python train.py --n_layer=8 --n_head=2 --n_kv_head=2 --vocab_size=3132 --activation="swiglu" --parallel_block=false --init_std_o=0.00628 --init_std_up=0.0251 --lr_mult_qkv=0.5 --beta1=0.9 --lr_head=0.00552 --warmup_steps=210 --schedule="wsd" --final_lr_fraction=0.05 --dataset="wikipedia_en"
Each number is 50 + 15 x the weight over its row's rms, rounded and kept within 0 to 99. Layers, rows and columns count from 0. The size before them is the row's rms in percent of the matrix's.

# layer 2 MLP gate, 704x256, rms 0.0478, rows 293-300, columns 0-255
128:54 61 55 53 49 47 45 66 44 45 57 36 40 36 72 58 78 64 59 57 44 33 54 38 68 40 63 54 71 46 67 47 21 48 64 35 35 31 38 69 72 47 49 80 61 57 78 29 77 57 36 68 65 61 59 53 47 62 75 39 72 45 54 40 47 36 36 61 83 66 45 51 57 68 51 39 58 65 65 53 54 32 58 42 33 40 44 59 46 59 73 60 18 69 42 40 48 54 50 43 68 85 61 37 33 66 61 09 43 64 36 40 66 21 48 51 62 45 52 13 61 56 52 14 76 35 58 43 62 51 53 38 35 65 68 54 29 60 75 46 50 71 40 38 35 36 57 68 36 62 36 56 09 50 65 75 46 39 44 43 59 57 72 65 44 50 53 64 48 63 67 16 17 60 41 60 60 50 56 65 52 36 62 52 71 49 23 73 36 35 54 58 61 42 55 62 25 67 14 70 68 71 29 54 25 51 27 42 52 51 61 84 46 50 34 60 62 70 35 40 49 34 66 74 43 56 34 59 35 62 48 48 17 35 56 53 42 50 56 25 73 48 73 49 39 49 45 68 64 55 51 55 35 54 25 58
104:44 51 59 76 64 56 30 38 38 55 71 43 24 73 77 38 43 58 74 36 38 53 82 33 68 40 37 53 46 61 61 70 20 61 59 51 46 33 47 59 41 29 61 64 63 53 64 78 49 57 32 49 55 41 28 28 54 81 31 64 59 38 38 38 35 55 47 39 50 46 70 67 63 18 38 54 52 54 57 52 67 73 27 50 47 51 50 44 22 34 72 32 25 58 72 53 29 35 29 35 52 34 66 71 57 78 52 57 45 40 63 44 65 67 70 48 55 84 38 34 43 35 47 42 35 43 37 46 63 42 60 57 60 51 43 69 30 43 58 39 45 43 56 69 47 44 37 51 46 58 32 85 50 37 31 77 47 56 44 37 64 61 57 43 54 38 33 59 46 65 28 57 56 53 35 46 72 77 47 36 36 49 57 43 55 58 46 28 77 78 39 56 34 58 64 23 65 45 50 65 56 44 50 06 48 60 49 56 66 65 16 26 30 38 41 48 58 27 39 19 55 07 47 48 55 41 51 47 61 50 39 48 31 56 57 81 24 37 16 74 70 48 71 38 38 25 60 55 44 64 73 47 41 44 54 59
097:48 31 58 40 71 75 48 75 72 24 24 49 38 12 68 37 50 55 76 58 59 47 28 43 61 54 51 41 91 30 62 40 52 32 51 58 68 46 24 37 70 43 58 75 25 66 63 42 45 47 54 56 62 49 56 41 51 73 51 31 34 35 38 43 30 39 37 63 62 59 25 17 31 64 61 47 34 63 69 76 38 99 41 47 43 35 30 59 52 34 36 41 51 63 55 44 48 83 62 15 60 35 60 39 52 66 71 51 53 44 57 37 63 62 69 53 41 50 42 52 38 28 60 51 48 67 66 24 46 67 58 27 47 59 47 51 50 36 22 51 36 44 48 44 44 51 47 53 45 65 58 70 50 51 33 66 65 58 55 33 46 70 43 75 33 60 75 75 57 51 50 39 50 52 37 65 39 45 25 67 50 49 43 56 48 34 52 45 31 45 26 47 67 40 67 33 48 56 62 52 45 56 73 59 48 59 55 24 50 39 47 62 62 51 26 57 47 60 89 52 35 74 69 49 57 63 61 38 30 36 43 57 39 81 64 49 75 65 59 53 70 60 42 56 26 51 50 58 04 63 63 17 67 67 32 70
096:45 51 64 46 52 60 87 46 55 86 71 48 58 48 39 33 71 72 61 41 29 47 48 54 42 45 42 75 68 39 63 38 60 51 03 65 39 51 68 40 58 43 41 71 32 61 52 52 65 53 38 42 74 40 61 67 38 42 50 52 38 31 24 50 48 33 56 65 38 42 61 61 36 18 36 44 40 60 42 33 59 94 68 61 39 64 34 47 30 50 46 64 54 70 87 51 58 48 55 43 58 28 61 60 40 36 35 59 48 73 40 35 47 56 35 61 68 43 51 55 59 34 63 27 48 27 41 20 57 72 42 58 36 44 48 86 33 53 57 55 67 15 59 62 61 33 83 58 78 79 53 68 50 70 52 56 42 60 49 42 71 34 46 38 60 48 71 60 46 15 64 74 36 58 47 54 85 43 40 35 53 47 61 37 43 68 30 44 47 57 16 59 64 47 41 43 52 37 55 71 66 48 50 38 59 50 60 60 59 66 72 45 73 57 37 42 54 51 49 32 48 86 54 62 48 61 48 36 47 66 48 59 42 66 54 36 39 63 39 63 53 75 81 50 68 72 44 52 56 62 33 46 04 47 61 75
105:05 55 44 32 47 80 45 42 21 28 56 78 54 40 45 71 28 61 45 36 22 45 65 55 65 51 81 54 53 58 49 45 33 70 30 52 31 46 64 35 35 38 89 42 41 52 47 74 31 43 51 64 55 46 43 50 45 59 30 20 54 64 45 44 82 61 46 68 33 32 59 35 22 57 44 76 45 16 79 66 49 65 79 48 58 42 36 48 37 58 37 29 36 42 48 38 58 65 46 44 59 39 43 46 43 47 39 52 60 39 74 27 48 43 39 43 50 64 31 37 73 76 55 08 48 54 41 52 70 70 58 51 47 63 53 33 45 68 39 37 57 47 42 53 29 41 12 45 50 49 46 52 51 64 14 44 69 56 44 55 52 35 54 51 60 40 48 70 44 53 19 56 57 44 43 68 51 54 52 26 41 62 28 41 59 57 77 50 74 81 58 38 56 51 45 69 46 43 50 39 37 69 45 47 57 78 52 45 39 46 60 36 79 63 36 41 31 38 25 56 58 56 46 41 89 30 40 81 26 46 30 51 57 74 43 53 71 31 67 50 53 64 38 58 38 35 40 63 15 45 68 52 45 51 52 64
095:57 34 78 36 59 42 26 42 50 42 33 56 42 25 45 55 39 39 53 66 25 47 46 72 40 66 53 55 42 41 51 51 40 70 72 55 41 68 51 68 34 72 32 70 48 53 35 29 53 61 74 64 31 69 45 61 49 40 75 76 43 50 22 19 64 47 46 45 43 50 57 44 25 39 57 51 43 51 54 57 61 43 50 35 53 50 32 60 49 40 49 40 45 80 45 51 48 58 38 47 51 61 69 37 53 40 36 47 53 44 66 37 46 45 59 51 24 48 52 45 41 60 78 92 48 62 42 65 35 52 79 38 68 36 26 50 41 68 40 72 57 60 43 32 37 57 42 56 70 35 21 43 56 53 62 45 32 36 46 45 38 62 50 25 51 49 52 51 60 44 51 31 44 49 65 62 24 49 34 58 43 40 47 43 31 21 47 67 35 45 64 23 69 85 57 76 41 55 77 40 50 45 60 60 55 31 45 26 50 33 21 65 30 34 44 32 51 48 77 59 66 64 38 67 35 34 40 76 57 50 78 48 91 34 50 43 42 69 94 44 05 44 39 31 59 36 63 46 71 47 52 16 36 83 86 60
101:51 69 63 45 37 54 60 38 37 37 55 53 28 70 52 48 27 69 50 62 37 78 53 19 50 27 63 25 40 31 55 46 57 36 73 58 41 38 66 66 66 62 72 57 39 40 50 42 36 45 36 22 36 49 31 46 43 50 39 32 52 61 47 74 51 70 49 35 12 45 50 57 22 51 70 64 65 62 66 38 59 47 45 34 30 77 46 62 44 43 60 53 73 38 59 50 36 68 42 37 46 45 14 48 46 69 44 53 58 40 45 29 72 43 31 47 60 28 40 50 48 10 39 70 52 63 55 47 60 58 68 41 43 70 53 52 47 35 44 62 33 64 53 47 51 52 27 42 39 46 65 53 42 52 60 51 46 61 58 57 23 77 44 73 63 13 28 50 37 47 76 66 51 58 40 42 62 36 43 47 70 37 46 46 52 84 45 41 45 29 34 50 61 77 64 72 50 31 25 58 67 68 51 39 41 69 67 67 50 50 40 61 41 32 52 69 56 36 20 69 59 41 35 38 59 42 69 50 61 43 59 06 28 33 33 55 84 19 52 51 40 46 43 41 14 32 30 30 36 75 45 77 85 41 65 52
111:39 57 52 43 44 22 59 67 39 60 48 39 34 64 27 19 40 55 44 56 55 56 51 44 33 68 50 64 20 53 55 44 59 62 79 55 60 79 58 67 33 46 63 73 53 46 50 55 55 62 51 44 67 70 53 47 50 70 46 53 13 40 53 41 54 66 69 48 50 72 41 42 25 52 53 69 55 61 39 61 50 64 62 57 48 63 61 56 56 23 55 30 57 64 71 38 67 52 30 34 73 34 48 42 52 47 29 58 56 26 74 60 63 37 37 74 52 54 51 52 56 50 35 81 41 60 55 43 51 52 53 05 55 69 33 51 46 37 70 57 56 86 50 21 43 55 55 75 55 21 70 42 61 38 51 42 43 82 55 67 40 44 18 35 50 56 42 42 58 51 67 51 49 26 40 29 60 61 60 49 50 60 36 42 55 40 84 45 67 64 64 61 72 53 77 95 35 73 46 54 30 57 41 62 62 60 49 51 75 52 55 64 53 45 74 40 59 42 49 56 44 67 64 46 28 53 73 47 55 51 53 11 06 53 70 37 45 54 46 57 28 48 42 79 40 34 42 79 55 57 39 74 46 33 99 48